Weights of a small transformer language model.
Size: 13 layers, width 64, 1 head of 64, vocabulary 8192, 1.22M parameters.
Each number is 128 + 24 x the weight over its row's rms, rounded and kept within 0 to 255. Layers, rows and columns count from 0. Numbers have three digits each. The size before them is the row's rms in percent of the matrix's.

# layer 3 MLP down, 64x192, rms 0.239, rows 34-63, columns 0-191
092:158109152122131143160084123111124128140136122101133137115129163146138125163100112205167104126140131120157152105104128189121135187158082112118113109146122142086149185110088143173159139141126111123100114120121133128163102171067137102203154102127120143130142144134145157136112117149114106135091139128106141125131143093120136133140166116106121128172146136143097144133150122107128127132113111159132132167122135146122113127140149126121137100112156130119138150114134130103099116134126131127089119132145098150104155122101137124137139106133184203116141090063147132151146119069145112148
100:118076172112120138049093080103138082123153161162146108057104123103118122161130135114085134065162082109164100094131101131137119091154117134160117093108094147138118153171130124108090133085122146117138160075131072117135091105154126186134140126139155150147135140132148113141130143161157102113142118152148101132120113111136137138130131116117142103152108130123119130150116119128135126136128080102165120154115100145107138107155099148103112124137072132146117109130083119146143172115140127110145123125126132123093101130134117117097125150144130124104141121152124121122132123173137138087
099:083163120095116150130120164198122133126146142100133131122165114120104089155118166141106170150141133116137127128101110158106107163127160151132165158095112151123109106121104115169126144167154142139121099094136109125140148101105132137163176137133102083098138131127114138114163087076090072127147092136141135105118124147123092116127103156082123096177110127134171115131082155125138146113086120136167130093115090130126131138140134116135132127153125151120095153132107151109133154123131156158112106135176117144150134120065142137124151139157150088108115114160138124102175122126169121156
098:122097105148116134122143106115157139197168195154147115110129150195156101117138123117106151113068141146094075094105103127077143149111130120155087126090119159129159068139128109118123116167104123122145149160101104136126110155135150147109126120101122127116143134155147083116153168076178150138068134112135106089143147126134135136150096149116101134122084143143148124106109132117136160164126120115111135108136080139133167121170153140148119098122116130155130121132144137116146144124124158124120174114141116108112115114115132133116188158107147091114130117107131138118121120173133118136
103:123088121158101108109129129114148145124099108139150152128166121124125152157149090104141142118124130138123105105131130168075122082094132132182105090148142109125164134099134122157138096116102125124140163110109160135063107160164106158132131109120135150126125131129115105135119180186150111170128083118070134116142079118093125172098040148127142128127189120132123122137158108149083119115092139141131164113128128122174105109081121136153154120130122140132141141134115171124101132117133150111117154140126128108109092119141130137125113127141148083156104161113125127103180133120140135106
100:140140080139141143101135134123108101136127192137134124128164128158130138103119131128137139096187107096160090172131142124105103149125109106103152111178151126177145103139152083101140159090145068117084120111120116142126091160132164128134094118141151106107149125166143139129122172096130128131116142121111135143164101123090116149155067092113128121151084105087142115109154160127108123098140124119078109076107049172085138138164117133111168121107117118140131104127143115152132125111134143145120131119122125155139147113150143098134102155111142110119098135144147147149122130093151140132
111:131118136114072106108109128119161156097134165128101174123158155192143125114128116111150117116181097130120131074150146114130132164114143136100090088114113155116141150128126140163126113126170127120079164150115111142184134164161165150101124112121118143196091178131085112104094117120090147169094189135155143156084127129150088119119132099112135141155117124148143113136123107111104137129143133128151137177125108122129144124151136149113155129146116136138106141141105126174191119121126125114140134078109157125120105122118097132134072136135112137126127144129136121081118122093136117136
096:108115132106145116106121121134119169090073143107125154098147152115114131124124148147131133128128157137118090101115112172105177135139098093127128102128120133129105125134140137171119131150114121136130145137079130157145165132107114150101088117134105112102118139131116131144154140085128128046127072153144143099128158165114155110144124115117129131128154128129126082118124106077156133099113185143178083111131131098194153136166114130163149143160130133128116108132139123126127141145111102111131149105128042120136102138146107125128153160137089130122155185088180146143151113146112123148
108:132119110131101110111146143156115118154114144177125140115194116105134100186145136142144097134130134136069113110133142063130119130102132125150121150162123148160150118120102126143099124128172112131099174088157111135130120149145118117117164149129116166134087134116124121135152138144149123152161078124140097160153101122130114091094165153172143097136085135126084201142122138087108132156123124123111129121150147135117149134071144143112082135106092138127109155126139125142058120133138112121121104125131142159132117126129157107179144145081148131094129108108167115141177133153149125143
107:128116179125114121119122136123159155126125164143114153145146129101106174134123132090144115075190082159119105129135141098077113131140148136124107128103172166164132164149108129167140058121118154128135125166123102122148089175132139137123138141161151119140134081122123072061107175078117131127103125135112131121141141135103111113131122093111140060161108126120142138140132127108133155109106104140133070120116117138157105129162111083096120116119093129133124133130113139147146110112126119117151176116125140134109160133124117151102153116152122119141098150074112129079168138114145124115
092:143180118154079128120119113121142121149175145113099106137101123082106125176148119116128129113164151179134127151161139121139117146142081116163093128137116094100156145125147168145135138073098074128095141143173119129110063128137127142131127126115136151168164112113099118149149106123117124148132133152119119132133142135157163122138130120168114154085082137103158099116144121141157161124125131063179128141134094173156140118140126114121104118088147123181098100113134125115132117132151159137151110129138166118138143126133135120103140104140132107170110161089076125136099140076098137138
096:128158091149117146148148167174138172087175137158131170096123109162096154088125132071157133122160133096090101109147106128157113129127128128122128143127099098157127116113147138123109115142151125128127183155181162126109096151127123146098102133110124116173146113135064140104131140098131104122145136135151119094113140120150109110153106147142087063146127115120138131126141124101127108098173124151176133159126142145138105136122193135155134141107160127120131125128125124129094136155093144135130120145142100171095075127137135098126129142160098090138139140149108130153177120125085131174
092:107171128132119171152146123120112153117121150087138142141170115120078105095128143125133132091142119111167164152170172163134134115099095135164154163076112169116125149084138163154158101140107110130111110128108160146114131079140072103116133110132123129150114142117130156120118113111159165130131121132135152112093130111127148166073112185107165124119115098124143152127174166106136108142166103162143116138108192139140081153148136128101139120165119115112126122134114172133127147142128176145136093167119137130123126130141083117184137133118155125108124160121138138140149127127180133145
094:135097149165132108134095112099174123093147086130092076101127181125129142115156131103164125129124106106117125114133152112106115163175116169135078040160144148165114173133118133140125111128144127120145140104117117127158123120183111159137122145121151169166100126123124152128106160180127134121146148131123120090143191094115141132151143045143117093117112147150074119114136141122130113165132125133114122140142131092131086127098136131135076119117102103159111123131163160090150157142129130133149173131129129127122154132130136149129121130147098114105134127123116114109113133160121130092
105:149109117116164119148106102137132157091129155130115093111209085087149138134149165149158131151094130162173167127083151094097121099098178097138130167156146136112149152086091102080113103112080096135130126155121094125115158137137132154094173136123115135089172098127111146148152098128126118100131178152099149123185117139117142127145130151148117134195123135148143092137130141112109105115111149094104136115140145062118117118125126142147097138071110136158121137143083095106124126134121121136128121125137141149140154128132139121123149115145088135117126127123142148118104123120139122145
102:113147150122155143129142109131159153161061112123131137168107130160124138159145108168154126176141091116109122116159129117124164071137098121121125127185164106140107130101139117161122108129122176124117110162120138134125120128139093103110105151108135099131128159123131128127125106108112116122081088135124179101134089177145143129099134181179108149187133124133154063119102130120142116099126149099134123119151174080129092128162172129092121122137143134099156113127129135166103119149132086137105118134155138141089144136151135136106086122109143162102112134081145136159145120117166117135
100:124122116100084158042134139115118161128149143149109157142097120127120147138125116128202165084153114127081096112126120139147147157129145149139157096146108124136141131121151129100136132087078089133118112139124098120130111133093153103136079102117108126157145155135143098158128097109108090129126135168154149141088105122158127131075124101140144163142106140095089126133167179158116131120128160167139128122142147111130135108116092122120136137144150148139117192127150137137128128122123149160109077111120099131103107126162164123095084140151170171154097136109114145113133119137091135122
089:108107128152130118110132143101104145130095093148117123129099111144100107076113110117142116113057139157119131120164140100150167084158123143159162140086110110137152143146150108146113194144128183127094112113127152123112101124153124098136123161171107142107150146129088156084117103108089110129123163106120163115079144077135158155148095112113156154122121110169116098125117135122115129120144123138160117123136129113178110120113101143112106114173151134161099132130162134154136104123116152101130075121112098146145152130129106122186108121130149142136159143113100132112159129170063134132
098:115111133117092122105132127116149142164105150106136131101121055161150109098136151110104107094103112139142150135111133162166139119114113156148147107164130132118117134130158127119122129142156165130080110190101092127149120140141165125139097136146132150147120124156074136075131121130128153096133094103145142115169137094110179123108140080124117128131159102119136118130081117100159133129195123135153146145135110046145144130107146143133146142123134134122119162130146150172181134102137135130073130149161159138115155125116115157135126127055126119138142109091101142120114126157134132169
090:155063102148123084117137143130177124101120190164150132064127148125136095107126121087147140084128105116092161117089137088131081144119128150135111090125134126136118080167139109158154131126112118130135197134133148138128089134133108179119128130144128116128119116104163119113102133122167126149141142132132116156133164167104118095150146109108142200161125128145115140109171157155141118152134131124131157126102175102149118126094123138136109138130124138137133132128149084149117112103138116130105147090172153116073136138091108129123150102182160142104145148115134097100131133125102134105
108:154046180142120099131153140144128135136108125152122143054113163174150122109115139109143120128108145071114138156130155145171130120170096124085107183143182139164113143133120130129155143092142120128112107145137140151107129148117097114146140191122115146118126149140129136163158123119103149091094130149161147106105170087136149136090150133106139135125177121147113172107115105131150122157174129157148128108130095144126124147150123126084130134132115125093115124149108146123119097120134102164120116124118060120146157122135092128135130153156120114097139148128098149171111121120133128173
119:077175159148152145118146163134155124125130132134118147123144078059105139149128123102074129140095150158164123135125105073141171154129145104127127155101154116124097102086112150113140110115140133128190127119150116131133182095116148184092137217095133117135130126127147155119107161136137104158123135119102134118164125129132139106155123116135127136114091111151148127133142140143138111143099118130114118103126115176171117124088125118131083127095094114115145123130094123105126159123129084104132124145094148171093136127136119133136089077126118113154117143156104149146158126165161137116
120:110184122127116144095171139130168126157103097132142167128141136072118120099125148149110137134129104123127131134131107141095105109109095122119151130136130132111129097132151103127139147109153125131138169129130125129145205113085103128147153099115119110164091114121146109148126120113120117176134122085137106126146148152116135129059143166149180133159087139109173113147166156123126109135095144149108168141126091152142092133141123143123089138067110118134121159134160156148031133128134120143119095134104144142132155128089081114111153106125155145126127098165167124144131128136146128108
088:108195161151114084165135104106095154107142122187137124111137137076098155129141118119176110147143127081140115116109121192085160119107107102143168151119147111118138119111146124085125153110105160124143134102126130132131141118145153090128115136123148136111121134145137128151103074158102102081133117126159105101136125130126136133185135118145132144153139163126111120160144129148133144123125122171139136151140133122110147128134174124170177103131153153122142125116096148118142105131107090119171118106146175118142112124127135124159110115121156059183109169076111170111124124133132116166
100:116148110129146143130139145141133144084140180140153136130112130130083171118133099163158185095116149141141127100165105121095122105164158118161119104136124100133138118143161135158138151136167117128142085097118110122192123144154146128136089084111143116124118125117133197123118136108107087175134075121190092111144117081153177145139105144112086131091058130159108087119138132146133108149100133145100159100117097145129171123102114120100127145129126133140121101126137159107165149105129132145144116125142116142116134127149171134121112113149128139137162128154088101108118132115115124090
100:140098123145151110134182142123145084100114097129122111103088111169133171139127130102133117090124147145156162117168151096175105095131147102147159112134098079144156105143142135074115084093117079123142125109109137140146115105112144101092126140117114126143174160102113151082108096124142143130142143145125130121087140135133181112137181111095104162109170131130105118136143111134127149126133127132169124132146111168128116142141160147122103122171195117170132105126140163125149188126140138090130077138150139144126167141155116140143139117116132153107160129117125130159169131118097131157
098:099123089140128120103139118110110134119142122098148079147114134128131164117123123157090160122105125148138141083122129132121111117092132126128132111165157136122098142117143120161140111094164128125150067134106064140162129127141156174124082155115123115119109122135185113133118131139141171124136175136121160138116146119159109138168155159143188103174109133127107121116161134169113159178214125095160088164135109124132097119115099155098100124136136110108147120122168142108132111132121136139130128158127185149136133130127130133110092125166127088109152103128102103079141135170122129141
105:167139108127112108147075090168078149117179109173103107140133106164096137117115136121135143113070072200118144147151127108115131151142088140154120095127145129123145134140112144144149125096114118128128122084156133129164090132142093110116146110121119138136162092135117154149124090146133069106131104102111132187105100099157184077110135117124147142123150108143123119105091124113091131127143136148123135116130164086140143141118051132159100108143130113149125111123076106095141103137135123112145122140140113169153116133107147134096143095108147114149113154126146129117116130101127133107
102:127150125131125087132114118113110101106134146123118097167098145176110117105102118085081088126105180102146162137145105162113160163156148139110113084155122112174114147135132159106109157143123108132097121168129104122087137079113104137094128122121131131086109109116175126170104123107168098095172126125155115121116113155137149161150154138128146155114161141085141119127136110125118136080083169159125141114141126086118097128116070141120148118116108143119107139129140082128116153131113129123159125110077114124163130123177125132196112140134107127118166154149139115111138130157108132087
092:152095103136169113095140134076145133108143146101052140131123120162121170145131129149107126132132083121149133114177149102147123121118164083105132133193157134133149065102157099136138067114103130127138114124123127132108166135151109112119129125090131142140123127149112084140118153135157167114139140132109164103143190147163102088113110128111147110100106134142121094122094143150151140125141127144093125120090203123117114125150147127132144115058119109144152122142121128120151152124103161102110129122112143111139117118099148122125151142163122147109162129173167171137137124142159129124